Weights of a small transformer language model.
Training: 149M tokens, 2273 steps.
Each number is 128 + 24 x the weight over its row's rms, rounded and kept within 0 to 255. Layers, rows and columns count from 0. Numbers have three digits each. The size before them is the row's rms in percent of the matrix's.

# layer 4 attention query, 256x192, rms 0.106, rows 163-191, columns 96-191
075:091108099156109164118114100128153116112137143144133142140158114089097106079133128123177139117131084136123113118136165147136145122114101090142135126173114165149126117111110155209109117146137152076093083110098172107124151125108124123131103111134162152137163184114134122112115097094115126132
085:143099153112162159108114130125141129117122115154152148098137156104126121116143145155099118128102130158111109121138150148126110104084136123148139121135129145113117138125121089181066106137142144143089139137085118099155164147113119098134152105113108174132135119115136129190071132094133128118
079:164148154138090186112119135159140162115150126133122149154151146122125120124156118126133138082139128100139164127110147134142135152124116086143113107103104144133104116130121133094161127187095093166108143147139122126162151111140133096119144121111114137103171114114102166156151126126132086096
092:114103124095134169104143188148133115121110158102100144097097136106121070127135178173115089111123132090142111106133142142114161146139154145129135125115139122133140126144136104092142130133117166121112141143118090124159146166107130119130155136148095124143146124143120125117105158077105099131
095:106123152137123139147120100147127143111160174105121136105133125153137129128127101109176162140139136099098114133084137156160135132129134073140112132132112158124116112149097098152120132124137103075143097092139186088136159162140125168127109129132149125154098105142111111113158151130101157111
091:133146146122169136123107121121086085145174130105154112126118110131106124136078207101137108134172109129171161107130162144114152111152148114117153145139074138108095123146142170133166125176096115114145116127126118130101150142076128137116130147127105116132102156155155118119157131168149146155
088:099113160126133170130123142120125129166140121144156133105108078104144106094154152178151137082115144124135108161149169112128131097078098090120103128149184164101134103130107115141194140106177154125110142137123078108110157137132109158145132140099156118125081118152156134083139141144160118117
096:145149132172121101095118132125128110131110075137134125172147121150140159091131153097131130119161116164130145153120155106123142129167127143111124128122135150116165099181130153159137159096156152121158153069083129102133172107119073139108148094116121113127142155085157134091122155131123128141
085:161123108134123131097146119141128147110150103096155129140160153127160136174141122115151112155164159104148094173123145137125130170093144163122167156116127114166111116125124136138161082173149151142178187182137119118161146115142142112093172139121137118117124104154176112174120134103125137128
086:158123124139174145127130088110140112121140128149171171120130131146095122152151137147133139135127096156153154120112141115128092078074128141085114106121118123149126108137119142126131132077089148133136168102133113159123136128132155110149125110105124108122179125118125153126132170116129180110
096:124104169058106097172102112121110101144130137119150103138178127168136119130105134119138137155149099153141133095140097110146097131145127130084131142114116137149105110169125089122128153069081096118140174135139119136139089153159162137142126117110100120125101104131131123135128184108133142118
096:105142155146127098094157128134134121129126101135150194164150118141098130140093140172107111080070101102125131130124129130138099146105112127080125178120138138113117123131161115136087148113123140107158123168106129105145155153112072169127136136128127113118114084181127122134110120132140127110
093:142142150092087145116141074138153130151111148113142132148145126091140140133112131128127170127153125118061157081134159143133108148116134153158140131166088107135127090124155150125170120186157116098164122116157132201113072150118155143082164163132128109116136128109142133166158088110116156100
085:131121130146123100156129118144140128139149077139142121155120140130141123108124188108140120101111141127156167130150093132124091142134140116090122108117150120136142105146163144124115129090129131097115107123120150109130185144107103098132131136128113143094111112193099169117156158105154133131
098:087170080130148132145090137131137121161147148107140107144181102079120151147142124117147105099119145110138119133154157120167152152115091093105102173128151171111111147131118087120122147133078152148126182157139147105143135147112129102167105159124135104113129129140117117104131090102125105139
077:121086139122135144141148162109129135141125164076146160129086136132154131161151115074107108123086140103093124080138111155121149114169143182076127110113120083109128153122156135122144124102131145169121147130118090083104178143144093099120123145114125130125131102131099099156135133157138131155
089:121139137169099153145131073111108106141183129124146094130139139178152152119148108147106135106104116144076140125138124114163103086140155138149118106105109153142138130142084121142133164117144115132131141105115144176175137084149097121090142106135080086130105142103094080120092102141154104119
099:161137103142114152158130136129129135159113075150106156150123108148140154119117149120135159110172126129149138128111119114182113133133126164129120137149132145085135158116108122093156144115129125097143126103116120144143162166110112149121122122105153104126077091121103109089076117155081048137
092:118114101116130113137120120075133115164187098133100153160120100101143148117139115168137151102146111137116162110112119114136141114108107099096113143119139132150099102146121129105147136167163155120129138073144068110109153087117117101136149069170120150119116094097148121146158091135146140109
090:125152101109122108145135164111125151133131118114138106137162083104139133111117143119120132118089074178129141128091165155137100103151085135124141144156095159136109112135126144128168095127092105091092131138093172115132101097097146163118090102120095099167118141149100163144122147122137114149
093:142137083135094132161084136147160150141118108105100139122119120123147120098138088149120145123097095112105168127129164131105109130125159122134145136095151110154133176141129105108160106053107139151175134160071158136131140115160153127148082125131149128106131139134129131135168142126095155103
089:142124122138155149134097083105144101113108148139114107109105155169125131143131151168188166124147103121176113122103139148072157162135111139138123127107122162151133104096128127105123160120116100138185142099137139113139123146139119122184115110103126168158127128139133123115164153129102089084
098:135142126096115115095097147089158144121133130116123135123154104116110123126113111117132124109095113086152158188145094091104121150102153151113076152108133172136179154118131070098116094130105161174126066097145140128126114137144153125131148123128109092162134127157109145114111139101141133156
095:163163133130158152106152105162159112129124106100085131068108132106142102121105130129147126152157166099145141114177153122158106117137078080121118133113122130105163117137155162120144123151150120171105178096115143149088097109074113099106128100124157128150154138124113143092160128108134113147
101:123135113129111133166101203156128109100163132148153094123113127109159116165108149119131130115196126147114163125124106130132093138083139155127134134185175130154155119126119122145163138100114130172106140105135130125171129123124149121170108094174113135139085173117100151124116129118140119101
088:088101182118151098112142131125159133097142110119146132119128108127125111153139113180141129127073122162096115120129134138144137131107107117109090127127109116050144137153097105126114138148106103100090146112155129099132131122109114106135155112105122104075083086127113135122146119100139130138
093:103141100078154166143145130136150140124115103148085128135126131169133142161132137103147118114118084135122139136086114172092161118106103128108093142147073110130129182124135136098149189146114113171113092155105113136153117109170102125112126125156155124135115113123145105112191110123125116133
096:107113129145129160115095114096131119155115123099143128113148165108155150125133137132082072116129138129099169170150126122127118167103127148096113111109147093095102144159086088142155092092173100136118147171132141127116120150099125113132126146151156137148094146125160107157151099135160171125
088:133129095143137153112162123114141128120072147131158117139148128111157159098105126116147142102091124133123121174142152103140119091099124142171145094106137112150133086101147134127147074085160151154137130140177092101146117153130136135146109088151100146121134147151135106111122099101172130111
# layer 4 attention key, 256x192, rms 0.111, rows 163-191, columns 96-191
078:146159134129130148126131100153130111131132156114092124122127140116099123133149133138114162156127111171161144120128138114099155050139141140160104141139074133132123119077132117134138149191120094157190072130167107121116116153132117105129108173103142126088101123094175113124126130113162177152
098:102135107181098130113134154160119140153136129123100123144153143145098095124150158107109100107139131119175151148134113136182108158137133123128128119115159130118145076107137137164103123072138108117082122146123124099167164141126129124152174149082138124105167155166111100108106116115167131112
088:158142110104144144130139150158109138129124116145171138129135115117139100143130110108145111121093125119154105157168148137128109134133095109095191139156147091086115128142135119087108120082084175125166154155146127123128123143119163107117118096133132130150133160079118123093133109174097118119
093:142162119137080109168132093127137127150154123125155113108123087143157105076179123130129153103110183129105119126119116152150129116090128162146119136142109082142131132133097096115107136144150134143094165094147127152148133109111160096140071133127158090132107154145149131143104146150124091119
087:130146130140139121130135122130108125143134122146124112139117126063107113153147125093125115137116116137160104121149129124094078138155134122103104096159127144118070138169162168083166109136134133132198126117136134181147101110094146070119142107121084128114120123178131130121127127105123158138
089:115121113117074110133165187150105125125168083133129117134131122134117103145150146101118136124143155099127081128139133130145101162140132184123112102098131122128141148114107131140152163085125132120149072142133152106096140159109108105098123088109140138115144095133130162141086125145097101095
091:167125112118153105162145149129116128147166111137158138121118121138135137105117136171087170130096110124134167137098124165133159137136133127123144099133126140139118133147163128115126124074159139154131139137090115136115160138123140094141109133153160108102093119150110114170110117100162178068
089:115098102142119137129106143119134128135115160138107117144120115087110123162115139112103120109100150156147166089145131160089118100121141136140117143128155178095129129099097153166080172147131097159142105102134148089135068132132100153141153137122114155112066091123101103120145130112158130177
081:169099140114110112121141136112136146156100110135116133090115104104118125109148101109145156162119117180102155133134092128103098107132095118144134137108137113119137171147085151087065181112125184126112089123141138142110158145141144110160114108121096156122137138096110129138176136085127114112
093:104165107151124124125102106118088156139158139128090083155161147138155101119130123112118148154173149139102130112136126150137181116101176093169127134162142131128168104121133165147145155115091121136112121148081145112152105113121094071086086117115102093113116125130171105096114155155194124161
090:116200113150108088123109132168124106098100104122128132145104114141160127156125144124138086154130117132114129118128139118159116116137129152142075127152135119113124122096158162148116156135153127179162148109134112106134141146075111132142151101164119154119104106167159107106084157145145173139
102:120137097135170080131127108107121110143123117128150086106121177133168109101118167133109064106117120136079148141124159111106158087167152140149153099124113167129149088125120137150119112147146114124119151137088112124144134113096105130148149132175106114083133134122133109104127129124150152135
092:150131097127139145127139070145080146109153126111131137117164138141134123140105102113155102119078120137140090100093116136085141115157117129118109175126133082107138111122102153118104138131095159165125133117100133140166143129166085139118098117133146136147141163106136126116138130122159140101
093:135140123110127106118139139115164145174155103128126153093118118132163126114121135128099141128100106132117111108122145110112144098146116112140101121151116146109108130133130107163119092109129128126120113096146131120114123104066063135088121131129076124098093137136146111080091106135177085111
102:147161138158165098084155088124130110134150098112118087171122121163148101129098170138132151152118117113129148163158106055104122083111156117167104132154125156129108075083145118123103158127172118109127151136101112108139136138110090090165156124142102105073110119126115112169111142120147132154
094:109163100126163119100120086110139135128145084101101120147123126120156093105084189160133156160139099138089164121128134139126122136177161110132129152117172152157138105106148103157111083129133097145135115125141144079164150119088098102108114094141113110121111104133118159124162153121129175106
093:107108144122157117142161161135148126104100144127112108131122129118093105142123117089170074112138117129126107164098130162143076160092099102115162171120148106152124163166094097093110131118140155098086147148120135120114124153131135110129187101139141139145146133096158128062148118158105128130
097:115131178157146148098132166094120138120136092128093122117114099127172120086101102123133108131114154114101113123111130165167114148106091137156109135142119131130149124133124165091103133124192115151113090134137172127145118087128167113181137123123111112144166137106098152146118142087109134096
085:125128163151144153126111188159139109124150126119137086102164123143112156128094131146105149162135123131119170088107085169118158106090125151148109086146134108151140122123084117112090071100142165127107121100145143129078107146124122137108105140121135159145138104083144180109108113139125127139
083:139151087139151141158133161142160118158129091150123180154136116146134148136173117174154105135141148119124109132135109127143113109142179157126120111184144101138135152128115147141128148132148163184148116140115110160188114130131081121103119178091125129154177090164162144164140132087118103112
092:120183134145137153089143104115122151136144139171137122124146102150116110118137127138136162137091168131123137175117148152142134115093115157112102118169183144098139140144163147130081140093146151109156111120131127101129110114096131125129172139125113139137127127143139122156116113092154155129
091:170132152075114133134101134108123127141109114135142129117153090126124191132156109115059135138151098145138126139119105135183096145114146124135151124110158089133096111170142077121144125110160120158094096134156120164132169131097175158111095109133137135140127090105148109169102123156112106112
092:120111091158132152155187144146080123128151125170142140106098151134124134200105132163100094134125165135116101082163156117124144139089130135120127111121131121104117127098165144123113176075134108098085133133106096119084134100156155114209126145123131141115132138149157140160168147129069108138
087:098108124187096132146110162156099133147114120122124150140187112136124112156159103125122154129120122126129104119145094129097137111088123096159149103160110075133121076146164153136136124121107149165129119166132085144167082168116149096124119124116152159135154124083073145147100136117122110110
089:110158132118153143181149123117172107122123108200121118155160138150152149085136128100097095126118111143120093118106116118147176114102099119155148096092098145096120147079135112106070145159154113132132127147120173130117167121145114123135149154087124139129192138147144137136123177145141113165
087:078131156175140139136112137134120133129169143102123130124119128151129083126201169146134077126172124130133112149098121125126118121154103123121161123187094138159125108136128149155136130155112108115146153141121100133112113128140137151109091148158141127158149151133132114112101085159082127138
094:122148165103072128134126118137140103131094173144136179107141122116181114171132123120144139147103132130099118158155110157128072137110143126129162150097174144141096147152110087120110116118146132154120154142160154115147132158113139121116095088130106105118126141128144171155149101164136134120
092:122134138135128138145134162153093148115141107096112111142099109157092144121140122150144120110113151159078136112101129127126137065101123155105144125121125143153132118138131142147140154128104141101122133104116113122116135172106151144112129147136118098138113182148135153150133102112128155129
092:149155158144173145136097127130098130122127136137109126128090118137085069152099128136143139092141128146159092114175117122135143124143113107112124133150161124140096115091099141175156100117123119151068128124114157115156142096133117158099131146107121167130130127097077138133146155118124140119
# layer 4 attention value, 256x192, rms 0.127, rows 128-171, columns 96-191
092:130108128148165105097140135153113155121131107107130146078114116104157115153125129104115135142119125125147122152137122111117167121135134142159085124153144120074125134143128117110138133120111103105090141144125172133125095081101135167146127126132130125089147129126098149092182119122152097131
084:126104127113127138159076161116136092115128157149164158171122112129116115155067144116101083103142136116115120130116109115135127142111141101135097107152094128139101154130097079118142176135148125125149132074104131118148161144147137143136130140151125172158094107150106132083126131133139111136
093:152110097146127161111133125107146134123134152158183133116118129124164135130138104143147134131123098165123101093105149133129108148168144139163133146143120147119155118106140093134135091113094170192108135149151126090101172104133112127100106124140113126142147138126172125162153096111145152157
097:073107123148127124139085097157109138183153155130099132138123102136143096161126121113131107135111158109131121128122171115123116100149165109128108121110148123091129095151128052133127167123114090147104162178121126147164139121120135149148120142145099146112122141144119110145141119082129104109
086:154162114144134145163113141101122129120153134186126087105134114160128129102117125101136153157149113139086099154123092133133127134173092100189150100157157138153136150136106134118097166078122123150164137112137102084134159110145158128146134122113125170125114121117138091144129139115117105104
098:127121156075151119095147141129133119106131136146161153134148115116114120125149072131108118163127121089127192152128120121097154158085162140110076106137131109106116147181144100132142126121110131116152155128159129130167136149162135156120129129103147115145143163140108144116139123141132109110
089:126103113150072090133145086112147145121134129149126110097151164108075105143124134110111101146137140093101153158111149112127112121165115135137079148152165147115119132136143131105112153135105102136113137150113153098172182113152125163178120118106126115126148150147106103060135141128167125131
091:188159151123109105104108124093117104160123096136130139093151113139101134118108148104130129137149095132122148116125116141144107101144091112109140105090104128196119140118118116141146126165118117127116151117137109103155093123125111114136161117165147159140084147139138062128056103108106132119
092:167146082133141130119153104182123130151102143109127112157117123146155188116070111108135146117154106172095132143134126108161121131150137090107155135111147138129114090073101162120098160139135150130106101130143093124144152137077118103109124161150141159139135140127131099114116096134153133132
089:190152124097163131133152154102123105145148165160117130168149109139128141133115110121100141162113084108140188113120104115130140152108131142152107158110127141107103146085114099099123125123133120153185131144135126137154119143123137164202128138078100131101169141119129110119132124129167146133
098:088143113090166111174142144103106123124143182101177117113123153123114150166132127132096144114103100152116137110135123136143116144122132130092086130111111113140109172132150124153100124149163156099118090095157158171076123153105134131088136119169130117100163108114148160140123083082111115128
084:143141118162139117101144160140131123108121100133082117119117105125146168133119109138130129126097115103131131115181110162134115109114131162116105104120141138141121093117120123151124138101149106119167138081128146135077110130141119136097152147093146091135107098125125117140163161164083135181
086:101144108142067145166091118169157128142111147098104110117133115123142146176130083110158134132116113153154129141140145118147122139120153096111146122085162135162167105102131152104135132151096164116143123119140115153102137087154129143148135119139142156111119148129136161147130095109132123129
078:143169127147094143122115111149163168163161156131118102135084118173094120134140183138110117127164136145096186109130141153113147159141118156154177132138149146098120126151104110178130164133150124106163132145075137116079134104123106122135140134147122200095156134112124142087090153111112173117
086:148107148105145124116127103165114115118106139123117135151103094118120123138136114131119103061110086129136147109139098142103133136138128126106145174146133136133174099157082109152211170065168120113101138100129145126169075064120098167094150126125158155103123098119152088129115137137138139124
097:146108139117165119082137135128132133152105076162128147106152136132132130138100128113124121140126153126119115129112083127063108142113141144143112167093124151167115069132146097102141145147100097119137111128093130144120129168114124115120127091129140106133143076119134145144111131116174077107
082:092100172112088143179104152094165124124129130121134110145126163086114145109122122097161124133131169153090100123114125129112151130169155112154095108111160124107112139097097123096152107122141142125117113130112135099154163117118154125129136122125121159144146174104181141132150114099152152123
082:214142097084127175132126122077118122117123108086091070175158148133145135106117155138132142135117111107149190136142122116136101132154114131128153146126142116089132133106113145122060115138127143108124112175115098133164117123142138125118142109180119142145098120144149086128122106103076151150
098:112161107140168117148140143123122169122134125110115140113185100184113138161124094127118116155123115116156150127144115132089138150139104146091134134134131101140097118106131127140101178156102124148184109135158107128135101115138128117111139160130122118167100131112071134147144121114127120111
083:144182139101193138144118090168138126103133134079103077176135144141149138138083140143143142145154149163126132116168106131194124134115168153135137084124102120126130147106122128111146133161130124145154131066121117104100129144131151100168108156157114105135162101094109125127123133146119105113
090:131183110099141124138115144128124154123114128115091108147151095169129117140141120096121113147136140123077187132121128104090154100117118162126079119120144075066119103166113088104093140162090138154139128091141131113109092121117154136098199139118142181150130107133118132136145120124147148134
088:118108110093121131119117093119136099139160107165146120133131133126161168136120154141131165142109150131157156136118145146156119153136148120180128107141142155135157175124144126139158139118128132166135134156071158118108127141153110117112100113098121118101147178126120189163110127105114123135
090:142171162139128176142115110181177162078124095148092098190175125102160143140115137121083141093100122124131116167099119131138148105168158121180117117106119142155176135125149127158157151140112133161097130128127103179096168100107158109126090127144104139160150170123147115130131098125124116134
091:077088144121143122149121133166097105135146099197181132103134104120156119127142123107164153129116100160139114142107120104089117101108115162159127178127100085138146180156103088125120138094090136130143103115106142128094114100144135127108132126154127136123110106113121095099160151165138132090
092:123117106100131126134110108111118106137055131133104170151123132076112135139104096128105141151128105176166135149089101124093136120203127127138134088124094141110144122103134118157136187129115126184101115150107123121178142067136113128150080121162114148122116123180161122112177128174110164120
094:117150112165112101129143142139152116106151117180126102116137114102153134100119158134100132147152114119121112064124132111153141130113137139128142130097148101088116146147112101132173137114092129116139185099145138129125091151159120130151122125053125089056113083110118119132083129100185145128
095:111109121167173125126133117124132139176114129116116108166133137138164140128109116085129202145133114152120110079143128128153090133168090111146136160123148165127139131097141150121174137091125161172123122074104103095130183131067149136135100119124085124127184139137099121108183131123117133097
093:154145103113058123128147139116087106123070112104102147105141154099152120115145131121132118106152136112129171156181119103104129123136120158136115131123151113136106122137132116087096137168144138104164153146127099125106161111142093113121149104149149112146128132090129105151073114134092120118
079:129117129168154147184144080138126117097115160137147137134123118128149081138132127158156160130133096069121138153160116172137128159055092166091134130134123085166143127131158128146119126108123111096138102129135109128109111117142131133115133102147145137127157126129106131152103095124150088097
085:093141093125128143209142144122125112112103143168107142108147125167103074135142150138098149120129119113157120134104111151140161107139160141152115112133107161139123129098118132150113111157144140132144139145104125092150153101129106116096131147124108119158128156138120137110136152105114164113
087:117131142109144090145139118135108113160123094112156148144166093100135145139129143106140134115139122088149109093082116143156090135137118070067159130150120119119110135129159157059125122096138117159138129084128128152171119133117161119138131159133106148152136136162139174135131106135113122088
085:127122079152062169136118124122123092164089157117119176133120135148107114156147111156155109127113085106092106150144104145135203078153120117158077152148095114098089115145142132108131160107129150136153138128106110106159124142120166154115115131144146141158101106140127135107137087117118075094
087:123116152148132087150124135109139140206127131118120140120148147167145063127156128109131122159125143093109151098122164156110129129132111135125113139112111157121130131123133125141140184094093095110134101128102153088150126136103141129147130105112185103111082105120105123123155153113132088114
095:110137170143127109147111090148158132107123101103149165082126124154164108134119141143138116117137101082182148146161110118134099120152125181155107133149150102127113100124153072140123150095092090118111145147125144156128121115119134115147137105140124096124139128125091177108146107135165155068
092:122171147118159100114162106140096139111118150140134163158109119188095120122161152138084152108123113110144138157165097111111152131103170116112117101178134094116168109125120100117158146109107131092108140112099112144101147140140137157123120115198157102076103121128110117132098102151113137153
079:097092173131132081186148119114086150133153145104146165112120124093126148095109131142161139139113125120107141138111131152139134162152124101116108136109101122120131152154103150137102137081157125141159095138129098140172118125127126123110135126141151090116152152141134130125128106140115115101
092:131111085122169163159061091111139134146110148100146140123113161137136126144154169116167097165116094175115100091127156149121124144138084165122142155149145161151103112111095179084123122117162128147124128117131124152097146130129101140118147143125109096118124142113136091174186100130141149127
092:126169126121153093131161141132133151118174147119128113141142059182103104141109126108114127125117113097144153153157133112134126091102138110145145139123159115133125101150042122164117155147112120143067123146124152078153061131138170117121139118096166131122128160142108120102148148122162130129
088:119131126155176158148110155151068090187145147137154154153161116136139183144124108087102125125149165142103119141122116119137138090111119106140126097124188126121105120128163107146131181166166116150124108156137114113076156131111133126144156137124137136180157112159159133147116133094110125143
086:103151116111130138145143150096133130135158102155170110159139127143093135099141112130165149114153131115128139130107117113113152131114120047136174145108125112077176125128104121091110144096125122160112127089089146154111148129139113152143097161099164119110150130091161131121152118101169112143
089:126099190170121161075110143120157144118154089128171161162151067141135126145102129141100155119111136110174154089130119110119144082118177110103158107144138121111126106160144128160135118111141163121100084165129101107095154133114136136106136151148122125124168146115154152106162128135119149158
082:176128088146104132097126124138147115131114148107110120151155140105121110149118115118151116115123144107085105109137137086141104136113114139139153139120141156158140154171148121116103134148123106118152160129151110126113129106092155130139156150089124167162103138117128119102107141072124150065
082:149135121098162107128138179126126113158136138137156143145145126139129112109103092149144124136085139075126116119133111104083096134117125123091114098109140153138083125150128098120121138140117137142169101137134144131135151118150143126121145146104106203155153117118127092172123116092099140124
087:158124119136142085091106142141142127133103128086139105128168149138091102102118133147156138148114123135186119161151129110110100091134136132131128135125165113100138116118087155148139127104138111139110119130156103127138119121104161144163119134133129126151123096129121111125045128119102142107
# layer 4 attention output (transposed), 256x192, rms 0.117, rows 128-170, columns 96-191
088:104090087113139155123102128161087096129116115154117147127123128104155133162149141102107139127132107163141145126120111108138120106110199092171133150129129084092084122114107143111098175170090120097192090129140161126121118134106104099127132143130117142108091109107098144127155139121101156116
081:104120115127120147153139136145135150116169134114089131174107115141122168147134120121126120136112132142094132162099074128135088168112160161072151141122116162151129121119164119132135140140133071104087113137141126092141160144122099183117114116129114133097099128120102103139138117151130114146
091:160117093120157111142074143143142128093134151134145097115102179080150108091164126115167093145120081131119112164124142121157132143135108090171156103138117125111150108074126119141132138156140141106117124157100136133117149156124140128134129110102121110129155149172149144158161094131126123124
094:116083151121121125155111115119126183133149134126120132109122146125172108154133110157121088104153126110167141134141130130124160127099147079148089174123179162141095139170137097072093180139117103138152126133103133083126136111119156146111089158120134130081080120165127119141135138154151126094
082:142109099113169143115084122147127066147133145171119146115123119124094112141157113165168130131133090155117143144144111164157145138122107145061138072098105152170149111154131096128103136108147141171141127135088144115165112131130143142134138109143128127171110135141123096152148144123107097108
093:108108119078119086134119132132119119104108137120152137108124108107123144166166100079103142106081135116100176152158086110089172134156139184118095110157123123150131124139128072188128097147124143115111140121151120119145123131147124161122112108172132107100147167104095126142094112082124131084
088:143127122142123131137154122110157156108172140110113141122124144144130115172113127121136191114120131060080142118115166156141153119167171121200097149128105096091147121137136101165098144141104138108114135096110151126130112104137095131133118113168139103125137079103080073129152127107132115125
086:159125142125136130127100117073158117150146100155109106143129095145127114128134131132095111104140124114110142166114140160129144122122130112087146077097122112157167116122087106166107120107125154132091094070112089100122142118123161133156119142173124146124082138128167142154104113130127123131
087:112145119130124166098137110110103152174123124131139114144149097097150113151115135135104100149123099113124087111125142115162129153104133125061118131108154129067143136104162143106109179089117129152126167115116062100128194134132180149123121115110100121128126118107126112131136096167115142095
088:132119145130109129152128115089142129152095136114151153146150141129127112137129092120133184159100176137098144109122167107126147131132097109157135138120112092108113108082103119129146169116103115094126133146160135115152111151115113110145114096138087124117132140112116128111153144135105186087
098:113135171170114105143108122124143146080126150130114156151085109101125136146125166127124093104110144117156123129131130132121084118146147097121106089149142113141099095113148171146128119167094118140103092128099162099127080142099120104149115138122124121115132119131136116104127115105151141131
083:124114180137096150124126141145108102140120113118132095132120094110132119126124141127147158194124169139134119113127093136146118091141142152120082125148154149108145104103136127167130119154157117136118122138167096179110116172171091118130156150168122146136094156121150131179168142142112129135
090:131150113116136141131183083167148137145125133151137118126166111101129183102116123115132077132126118139113129129129169118128149133093117083138116107121158157135097090127102120122101173158141158126142127131104127117139098113104143129140107154084123113140117117129106115141138129128181106149
082:141162161111162153152139095090095115156132151115161112137098084132122123107087133172085161101118091106105139084084105121096115110132122154189150100157170178108149110121123126123127159155136090131135142106119142067133119160108118144150131123104088152122108161153168113131149130126170186137
086:131113102114148132115142146142134146158080146111118142164092114143085137127144164104163106119110112153079125128139147110140103123134150118112154165177184138094117164137120154148143119075103154119135145073105098072102132165104086153128120126124116129105142148102134096152166117109138180123
097:139135115128116113124150101095097144131117126133162106144123133139142164102132173113133087190124164126117115132143126128147154124147187111148135143126143142132117134101139167127146164134170097120082117101117109146083143106153124127092146138117118154122134154134071092150141145099118111117
079:103150131155122113162070119099148138132137139115103120114172163160088152097148100146146161111127131125127153138141136158102140171160110114117123092129138117126149103149156108114117172145145142181120113117142095138097152120060182132126144122121174082127148151153135124093138158153118132158
080:121113100169112129135135086108183169141120118107160154123122119113105123139142106139167105148117098142067116132132133121109172145121129177093152095114158085081110118111134083113125128095209113140100147127120126092112130091138119095134131124120114070073092147124155123125122134106106146133
091:123104165128146089147125097121142173129088164111130135148188134137136105112106136121149087135122144133116117106114132118084131129117076201148135155127138101133116132130146074137109159126083162103123114112154091130138130108165149124090119139105134152149165148113111120126135161132147159109
081:150145157136127127091091147147128106117123180140127083144176131127120133141130161112124101152107097123145124087122109117120104164100109111098093138111111167145135128083133115155126118109125089137165128094178182128141106170112144109157121145123111114127095117139101187091120154137099119128
091:119115156152157136136126149118150155109140145130137131124129115101100116118134143133135108126129127081106184087113120115111130097106098155064105075067135132123095126109130141116097110131123133102065142117116159125147116135152143115077077146094138123160160142138085125114152105168159140132
083:144103073112142120127144128144187127104130154165149122106141127125148157160113153130110121137108172174130160162100121113152129173209132117150121115144128138107110126141139099105122119157131115143117132146150155094084082128126122123158105130133103115109129166101197106132114140131142162138
093:119097124150156174098114104130158108155145121154114106123213135080109094118144151139123088129136137086171134143168097141162130120165136139113089120131125148137132148117134089178126160111158091114147128138118104139143100082145129142097085120083118126113120163123132146128146153105106118118
091:148130108146106091150132144152122082116084103173111125111091116142126153162121174151139130166092113132131176109130118076118127136097116131165158089115142152125093075145126123147145137116140136183130121108110165127133145117143108122093143143151214120165122141098104095133098113159146117114
086:113154121087133095139184171080171102159107129138104108119132158160119116151073104125106116145112132154095107177111125119148136133151116182130109116125111154121119128126150086122101164115115140114112124109106103127162139085157112162118160157110143089084100134154116130145126120155116099121
092:166137140140129122127109128146086141093174138124083107144113140128136102127152133125142190160155163119152125119124097103125123139146131103131150122106126102145140148134148105151141093142116150129101151139139190104118005170137174133124106119135133124111145130112113157138111135151118109140
093:113127108129138126137070101124114126147114137098101124130168176155127116180161150158120165161083154151123128113169176155157139165152094127136146172126095163160132121114152115088127128085128122166141098116113114081152183134142128134159086126120134118131148116153099127097153114113066128097
090:143143154130162107121168168121139181132148099124196159141150146149113123119113122124100121127105142120117128164172126112111119133124134174088124124114129139116108133105099082139103122124133146117137106150120128133109177094173183166150132145125149092145157101127135121128076091128172136146
085:115138116113097127116118136125115160108180126160146164127094128120138114163167120162140117134167131169128141183117125099114126104112159201148099146136141123180177109093141100128152103147119138158158140126136134149131141122120116092130114154131100153145145149137118134099151145109153132139
084:132166128117145126170137145143119104111112142142126128128163114117122109091119143155118115092136131124141100161177105170093137096128115157154084137121085136150069153111126082177086111146121128138111152107110112144162117138115093094163149121148138099097168112139107110125122122151163179117
089:130143157127160162135110152106086145126139082132122138148122125141129115140107126146106107148147137135107057113145141124131155160087128138085135142168117123133086150128120119112181148140103171101106148129111101097163149155126128135107105159134118153137142108145124135117138123109078109124
087:097126129139118118118138134104167143136165137098099155123154124138113133109186113144120093150088113089132110130156112100105163144153122083108099118090145099145101153179116123129169107128133135090167088144081118145158167126098070181167136121114125140186166078141107122160148094095111125126
091:130123139136143101130148102128145120170123125115090118109150100149124144151140147129119144149131099136152116108114146146062131086138148192161116143138131158183100109176135122105108152160137129121103118130107181079127128105146101125172118145153148186156148095131113137105147149131103142127
086:112101135153157143154120122169152209155140116165113138159100128145164114107121159098164146107154107148163171121129128103142164119160146147176112166141144115129149105125104159183097130146134120075110103127148130121122122086115107125122141129102150091106138130110105112090124113148157107153
089:138128159144096117141142176148148141105116144125113127159164133124139119146104141102084114089115119108120130119133110124150145127118111149124113144161133124113153119166122132179112099151136145139120133168129131112116089143109102106115146119125080181103149148097127151117159154143142128102
081:161159130084099118138100147149135102157134099149115177148136154120125140113148136124117109164118137111127143157125140107135103103110130149150115154153137087146137129149159139064122116104147132124087160106117121096188161138126161163143137172156152108092109150111132123147148097076108167151
092:131112145131147127141140126146197106175107165169143139125147181109123115146125144131143128144137114152168140148110127151114081123116136130124163115120124110110116112117156156108107098102106118118164144169178166115137163135109149100140147161136090110162154115155127115156199115086120120135
085:133110129137137118168103131139106129142146173144128124136088125132162119166145121134125117162115171120132193101146121167163123100100142168136135127153151117122119125149143155142097120132129108133067130109093130112176141147152109090124124135135124122136160114122115160150091192154158140115
086:109130122134136151116113132105168119120161101105128144152141068123128157119125120154131072150128130149150134155122122081165125127133129135088141064085129186118099156129108115107111163147141097131115138159133129104098146163135138129155130127121139114144137148140146159121133144116155101102
088:157142094137118125117118146145155093111128151128134122120138142131126124114138102161087148139124149127115130051123137164158132150159144116086165129146144148097159130143143108063115106120150170142159112119108137142131180154118108140163096148095122111128108148162121106125161149102119136117
086:117124097113121163104143141156122115129157135145154085128121139129137113117141140149088139159103154130177164118103149117126154120125123125163146161204127172130121116121133115150149141120117153171148129164171110099087174129111062118141142127112093137082188140128176126121089155125170127109
081:095155126139126133095147124103090110134131116078116163160083150137128112159127153166147133165105135130121118172162100112133136151099166157143121110136140114119104137115138091168101125115135102108134135121136144158153146152112128150153134124125179155139108077120146146100159108112120118130
081:085163088076147103120139167129118147136157108119155139111147089086108119112124181124094135112061158151118090158094131112120146117118155163085103128106116103107157121110102124117135124120135142071075104115141151105125123108121175131117162170154123145127151123156147134163139119104136128142